{
  "n_layer": 15,
  "d_model": 320,
  "n_head": 10,
  "n_kv_head": 2,
  "head_dim": 32,
  "d_mlp": 1280,
  "vocab_size": 2048,
  "activation": "relu",
  "norm": "layernorm",
  "norm_place": "pre",
  "norm_eps": 1e-06,
  "positions": "learned",
  "qk_norm": false,
  "attn_scale": 0.177,
  "bias": "all",
  "tie_embeddings": true,
  "parallel_block": false,
  "init": "normal",
  "init_std_qkv": 0.042,
  "init_std_o": 0.00767,
  "init_std_up": 0.042,
  "init_std_down": 0.00384,
  "init_out_by_depth": true,
  "optimizer": "muon_variant",
  "lr": 0.00701,
  "lr_mult_qkv": 0.7,
  "lr_mult_o": 1.5,
  "beta1": 0.9,
  "lr_head": 0.014,
  "grad_clip": 0.5,
  "warmup_steps": 200,
  "schedule": "wsd",
  "decay_fraction": 0.81,
  "decay_shape": "linear",
  "final_lr_fraction": 0.0,
  "batch_tokens": 131072,
  "seq_len": 256,
  "doc_mask": false,
  "z_loss": 0.0001,
  "train_tokens": 820300000,
  "steps": 6259,
  "dataset": "wikipedia_en"
}
Each number is 50 + 10 x the weight over the matrix's rms, rounded and kept within 0 to 99. Layers, rows and columns count from 0.

# layer 2 MLP down (transposed), 1280x320, rms 0.0383, rows 928-953, columns 128-191
47 48 58 45 62 44 55 54 46 38 58 48 25 41 60 48 40 50 45 33 62 51 51 58 52 50 48 46 40 52 61 41 52 56 68 51 58 48 52 69 51 48 61 54 47 33 30 61 50 40 51 37 60 38 51 53 44 57 77 47 38 56 53 45
61 60 39 38 57 39 42 66 50 37 29 49 55 59 58 62 50 36 72 46 57 53 60 36 28 39 65 41 63 33 72 56 68 43 38 67 61 52 23 26 43 65 54 44 40 66 64 45 42 54 24 69 62 47 69 59 35 54 38 51 38 57 54 25
48 67 52 53 45 54 58 56 40 65 59 58 41 46 48 42 36 50 64 62 44 72 60 44 51 57 57 59 49 51 60 65 36 41 68 66 48 32 48 61 61 42 71 62 51 70 54 39 45 52 55 48 36 42 54 46 45 57 40 61 40 45 47 30
53 60 49 38 44 46 41 46 57 51 57 62 50 55 49 43 43 56 51 48 41 44 49 50 56 40 43 42 36 56 52 49 55 52 50 56 38 42 45 52 47 50 59 54 47 44 59 44 57 49 45 48 62 56 64 57 62 57 55 46 51 44 33 59
50 71 69 52 46 41 57 62 41 63 51 67 63 48 51 63 52 41 23 53 45 42 39 35 48 64 68 42 52 39 48 71 55 28 71 43 53 59 49 54 49 46 56 46 46 32 66 65 61 40 70 24 42 56 53 48 59 42 27 45 37 54 60 60
46 64 47 28 42 44 38 60 51 52 51 53 58 44 39 46 51 69 43 50 48 39 37 33 37 50 22 36 58 28 53 41 54 44 53 61 44 57 63 51 57 44 40 73 55 61 53 38 38 63 50 54 33 54 58 62 46 40 57 66 50 57 53 67
39 52 65 36 60 54 42 47 35 48 50 61 55 45 61 42 56 54 50 55 60 49 48 43 54 47 68 47 51 50 60 57 58 48 61 54 41 50 57 69 47 60 39 45 40 44 46 46 57 38 54 53 51 50 43 57 70 49 45 57 39 65 54 50
39 59 58 47 48 35 35 28 37 31 41 54 45 42 41 43 57 35 54 38 41 56 47 37 53 55 56 49 68 50 36 60 54 51 49 48 41 41 55 60 48 33 45 46 57 63 33 33 50 55 56 46 33 41 71 41 24 59 65 46 55 49 52 44
41 68 54 43 51 35 41 43 46 49 54 55 53 53 61 51 43 51 54 34 55 64 52 27 52 48 43 45 54 42 75 48 42 52 49 49 48 70 46 46 47 61 43 35 54 48 47 55 67 49 41 50 49 59 51 51 40 53 47 43 54 41 66 85
64 40 41 62 49 51 38 68 47 60 33 51 47 55 37 50 53 60 42 66 45 58 64 47 35 60 38 41 41 57 58 45 47 33 51 33 59 43 66 35 32 45 50 58 46 63 57 45 57 62 41 54 40 44 50 55 44 61 52 62 59 49 71 50
40 69 57 53 45 65 52 68 57 57 47 81 48 44 45 38 46 43 68 61 56 59 71 43 39 50 46 49 35 47 61 57 43 61 54 78 30 37 41 63 51 47 26 63 21 43 38 72 61 46 48 52 51 42 51 45 51 49 64 55 63 32 48 39
67 51 64 48 38 29 44 58 54 52 52 47 54 48 39 49 25 49 56 54 59 50 46 48 49 43 67 65 52 52 46 47 60 59 40 44 50 47 60 67 65 39 58 63 57 45 55 48 50 55 40 46 34 32 35 62 42 53 42 50 70 40 35 45
48 35 56 54 62 36 56 51 55 34 67 48 60 46 37 60 57 59 55 19 41 47 43 51 52 50 51 54 40 52 63 61 52 52 40 53 51 68 61 47 37 34 50 34 53 45 45 50 63 47 58 50 49 28 51 43 50 44 38 39 54 54 45 45
61 60 52 42 38 49 50 47 64 55 50 59 48 55 55 63 58 49 59 50 44 60 25 43 45 45 35 47 44 66 38 45 52 40 62 64 55 31 53 64 52 26 36 52 55 49 46 51 52 51 61 47 55 42 69 41 58 29 57 43 64 50 51 70
36 53 37 55 48 52 59 56 59 52 38 51 48 52 50 55 32 61 38 64 41 47 42 57 58 46 56 35 50 65 44 51 61 51 36 41 39 48 50 40 54 62 43 65 49 57 31 61 50 46 59 41 28 43 41 54 44 30 59 43 57 57 48 48
45 68 47 44 57 43 47 60 45 54 62 53 44 63 64 53 60 54 38 53 48 35 58 82 67 53 51 37 41 51 54 51 40 46 37 49 49 44 32 48 59 51 35 48 52 51 60 57 57 45 51 38 61 51 55 44 53 65 37 63 45 50 58 52
59 54 42 56 54 45 41 41 45 55 77 37 61 27 49 53 46 61 49 54 38 42 55 68 41 54 82 54 57 44 56 52 39 56 42 64 61 48 66 67 34 46 53 33 27 35 44 69 70 36 29 29 77 55 46 56 49 72 44 46 32 71 54 42
42 53 47 42 49 49 48 36 52 70 42 66 49 58 46 43 58 50 44 38 52 68 49 40 62 52 52 39 67 61 45 50 49 71 58 57 53 43 40 56 46 52 45 51 39 45 43 58 48 49 50 54 56 54 47 63 58 51 31 49 53 46 47 36
59 53 64 35 71 57 56 50 64 55 29 53 42 41 48 56 42 53 49 50 52 48 44 77 32 44 71 52 39 38 58 56 34 39 68 44 58 53 35 33 45 36 43 60 57 42 76 65 43 23 42 53 68 61 39 62 47 55 34 63 56 47 60 38
52 55 53 53 33 52 53 41 55 51 44 53 45 30 61 63 54 56 55 63 48 30 53 41 40 45 64 38 58 52 54 52 42 47 45 57 67 39 48 63 48 66 49 46 61 68 38 50 45 62 58 54 52 53 28 43 60 55 45 54 46 45 51 63
57 53 56 53 49 46 43 36 45 50 57 55 58 38 57 35 47 34 49 58 52 39 57 56 55 45 53 43 38 52 39 70 37 79 35 44 48 46 35 41 67 53 42 51 36 52 39 55 40 41 47 57 38 49 66 40 50 53 64 55 42 46 35 63
50 67 48 50 47 51 29 65 63 57 47 43 58 55 58 47 37 44 73 36 51 54 35 49 45 46 33 62 29 49 59 56 39 61 53 34 47 56 36 45 51 60 53 42 50 57 56 46 44 47 58 54 55 51 51 58 64 55 48 52 65 55 55 45
61 56 63 67 41 55 56 44 61 60 54 42 67 63 53 57 61 62 37 61 45 25 48 22 66 14 43 68 51 54 55 41 52 39 51 43 47 27 50 38 42 63 28 56 65 47 46 91 47 62 53 58 35 45 82 48 65 52 46 46 68 62 45 50
65 41 59 55 41 46 50 50 50 52 40 50 34 37 45 37 44 58 45 38 50 48 38 53 50 38 44 46 29 42 51 40 51 43 42 67 54 52 48 57 59 53 42 60 43 53 56 49 50 50 49 46 31 55 44 71 53 37 55 50 61 54 48 51
35 49 58 56 54 51 58 60 39 57 47 53 43 59 50 37 50 53 72 38 18 45 58 54 45 54 36 55 50 45 34 60 44 55 64 69 64 51 50 54 58 47 50 65 63 54 43 36 46 47 58 58 50 41 45 38 69 41 74 48 67 58 64 62
53 72 60 46 53 37 45 68 54 49 54 66 54 47 68 46 63 45 55 33 49 62 51 55 38 61 40 43 48 45 56 60 48 59 65 49 47 59 46 41 38 61 56 54 62 51 46 53 43 67 49 59 64 48 54 37 45 47 25 51 50 48 40 50
# layer 2 MLP up, 1280x320, rms 0.0829, rows 929-953, columns 128-191
59 58 52 54 36 43 51 60 46 14 51 44 32 53 51 42 53 48 39 37 65 72 45 46 34 53 34 53 50 40 70 54 30 29 52 71 36 38 62 44 44 49 42 30 42 23 24 57 56 58 42 35 54 41 56 55 31 63 63 63 49 67 59 42
55 57 14 62 46 53 40 44 44 37 48 41 61 52 33 51 54 44 44 47 51 55 34 49 53 55 51 51 29 36 53 38 46 42 56 47 35 55 39 38 41 42 64 51 61 62 39 24 39 50 51 60 43 39 53 70 62 60 42 44 47 53 53 64
46 48 55 51 59 55 50 56 32 45 43 69 48 41 33 52 48 44 62 43 56 53 48 54 33 66 58 58 53 55 61 51 31 65 67 39 68 47 64 42 51 34 32 47 58 55 39 48 34 55 51 45 57 49 43 39 57 42 43 49 50 63 68 45
36 55 40 47 43 41 57 38 46 48 65 42 52 54 59 62 43 47 29 59 58 67 42 45 33 50 62 64 54 60 29 45 34 61 49 59 65 46 45 57 42 35 32 40 30 55 60 44 54 40 43 52 68 45 56 51 61 68 46 54 67 53 55 47
48 44 46 57 57 63 67 40 32 40 46 68 46 44 56 48 50 53 59 54 41 57 51 49 37 58 53 65 48 60 44 30 48 53 57 54 48 52 42 55 47 57 52 56 50 68 59 64 57 47 47 42 62 25 61 66 49 59 57 37 56 61 73 47
55 35 40 55 47 50 53 26 38 69 48 55 50 62 30 41 58 43 53 62 34 52 43 45 57 59 53 65 57 41 52 49 63 25 47 60 49 53 52 50 49 41 67 45 57 61 52 49 43 51 48 45 54 48 50 47 49 48 35 30 72 31 42 63
56 40 32 50 47 43 70 47 55 18 67 55 51 55 53 46 47 50 43 48 59 48 54 51 44 34 42 46 46 43 55 61 38 45 61 61 72 40 43 49 40 51 54 50 43 60 52 38 21 47 62 51 51 48 42 46 43 58 47 26 37 51 59 46
63 50 51 55 51 45 44 50 53 53 55 57 46 48 21 47 61 42 52 54 45 31 43 54 43 58 51 37 42 46 54 62 69 59 54 33 73 50 40 67 44 42 53 39 46 48 51 27 57 50 54 62 40 48 50 42 45 52 56 66 72 51 44 61
42 42 39 54 53 47 38 63 64 29 50 53 47 49 42 50 49 60 36 35 46 53 69 59 54 59 66 37 52 39 35 64 54 59 51 44 47 65 57 49 52 46 44 54 52 52 36 46 47 34 58 42 39 58 57 47 48 56 61 45 48 53 55 58
58 34 28 51 46 58 47 40 47 50 67 55 37 45 54 39 67 46 51 41 59 64 57 55 33 54 53 47 59 37 54 43 53 33 46 57 51 56 36 37 67 62 55 49 53 55 40 70 33 51 35 36 55 45 62 39 39 61 44 45 71 48 44 51
41 46 55 62 43 45 47 62 49 48 50 39 47 44 51 46 31 52 53 69 45 48 61 56 38 38 37 44 64 48 59 51 31 44 39 41 44 46 54 62 57 51 51 50 56 44 42 48 51 40 49 68 46 46 39 63 44 52 46 20 62 44 45 52
50 52 43 53 33 55 36 39 28 36 35 65 48 42 63 54 59 57 78 64 75 50 58 46 59 55 59 45 45 41 31 51 61 49 49 54 38 44 43 62 51 42 51 64 40 56 58 59 49 55 49 55 37 52 43 56 53 63 48 52 43 46 50 46
32 46 51 54 67 40 32 30 49 52 64 60 42 47 50 43 52 56 49 65 53 62 56 56 47 41 32 41 48 52 36 57 44 51 45 66 56 34 63 49 63 51 47 75 60 35 66 28 49 39 46 50 64 50 50 43 62 59 65 71 67 46 56 46
51 37 57 50 51 43 54 46 51 56 51 60 52 51 48 58 71 59 62 47 55 40 41 42 62 52 47 63 38 66 55 41 36 52 41 59 60 24 49 50 46 58 60 38 44 45 57 49 61 54 54 56 60 32 56 56 48 44 39 54 67 58 72 53
51 20 53 63 53 65 54 46 67 41 42 49 70 46 58 61 47 37 49 41 70 53 42 72 50 50 51 48 54 58 51 63 43 60 58 55 56 54 69 43 49 61 51 46 65 51 38 55 50 56 39 46 37 38 52 55 62 54 55 48 48 70 54 57
80 40 41 39 72 53 55 44 56 44 43 42 51 57 52 55 39 64 47 49 44 41 52 55 46 59 55 35 55 50 55 40 47 40 73 43 56 59 58 65 41 55 60 64 49 87 69 47 62 39 34 49 37 58 60 57 51 53 71 35 39 53 69 49
53 50 43 54 48 49 63 48 42 42 43 49 36 62 43 44 63 53 45 51 30 39 55 67 44 40 68 70 51 48 55 48 47 51 47 44 63 18 56 67 69 61 61 58 62 43 70 53 53 37 62 51 32 45 52 44 60 63 55 56 53 61 82 52
44 46 46 42 56 50 38 43 43 54 45 64 50 59 45 43 57 29 48 60 59 38 53 26 65 41 54 55 70 49 51 47 41 49 57 60 52 53 50 64 56 57 41 45 44 48 42 62 56 58 35 53 51 43 69 50 58 48 64 39 56 60 41 41
48 59 29 60 61 48 43 49 59 38 30 61 60 64 50 49 49 63 53 57 40 55 53 58 52 69 42 43 37 48 45 56 71 54 57 54 46 47 70 43 48 49 61 62 48 43 51 49 40 47 31 61 51 46 67 51 42 31 51 54 41 56 66 38
37 43 58 58 47 42 43 44 51 41 41 33 58 64 59 38 47 40 46 43 66 60 52 45 57 41 39 48 39 40 40 53 56 41 54 63 59 51 46 42 29 46 45 56 47 50 61 63 61 72 26 65 54 52 50 52 51 62 51 60 41 53 43 49
53 52 44 60 39 42 49 48 44 58 61 45 61 76 55 61 45 44 62 29 55 45 42 45 37 49 36 42 43 58 61 31 47 43 59 51 54 59 44 52 54 51 39 63 54 32 50 57 42 50 37 46 48 50 47 81 46 40 49 41 61 50 42 53
57 47 46 59 41 42 41 54 46 40 45 52 44 55 75 43 55 56 50 51 63 54 40 58 44 36 79 42 39 35 21 39 31 47 28 39 66 35 60 44 60 47 64 52 52 58 42 64 30 51 40 63 32 66 57 54 73 49 65 46 73 68 41 51
61 56 41 62 46 53 42 59 67 51 41 51 60 43 53 49 38 47 49 59 49 38 43 59 57 44 60 17 44 66 62 47 44 69 46 46 46 53 39 50 44 48 51 35 64 37 55 57 44 53 43 50 55 66 55 37 48 38 35 51 38 52 40 35
49 57 39 40 40 55 65 46 45 53 90 46 50 55 44 63 53 63 44 61 47 43 40 47 56 42 52 52 55 49 47 50 64 39 42 61 66 54 59 43 44 51 60 53 47 42 27 62 51 34 47 31 56 64 38 54 45 52 32 56 42 45 51 49
51 32 27 51 20 66 47 44 48 48 40 65 62 48 49 33 61 69 49 51 43 42 46 56 37 63 55 64 43 56 63 55 44 46 50 47 55 37 35 58 61 32 21 60 49 35 66 57 55 50 48 47 35 50 58 59 57 42 58 57 35 51 51 50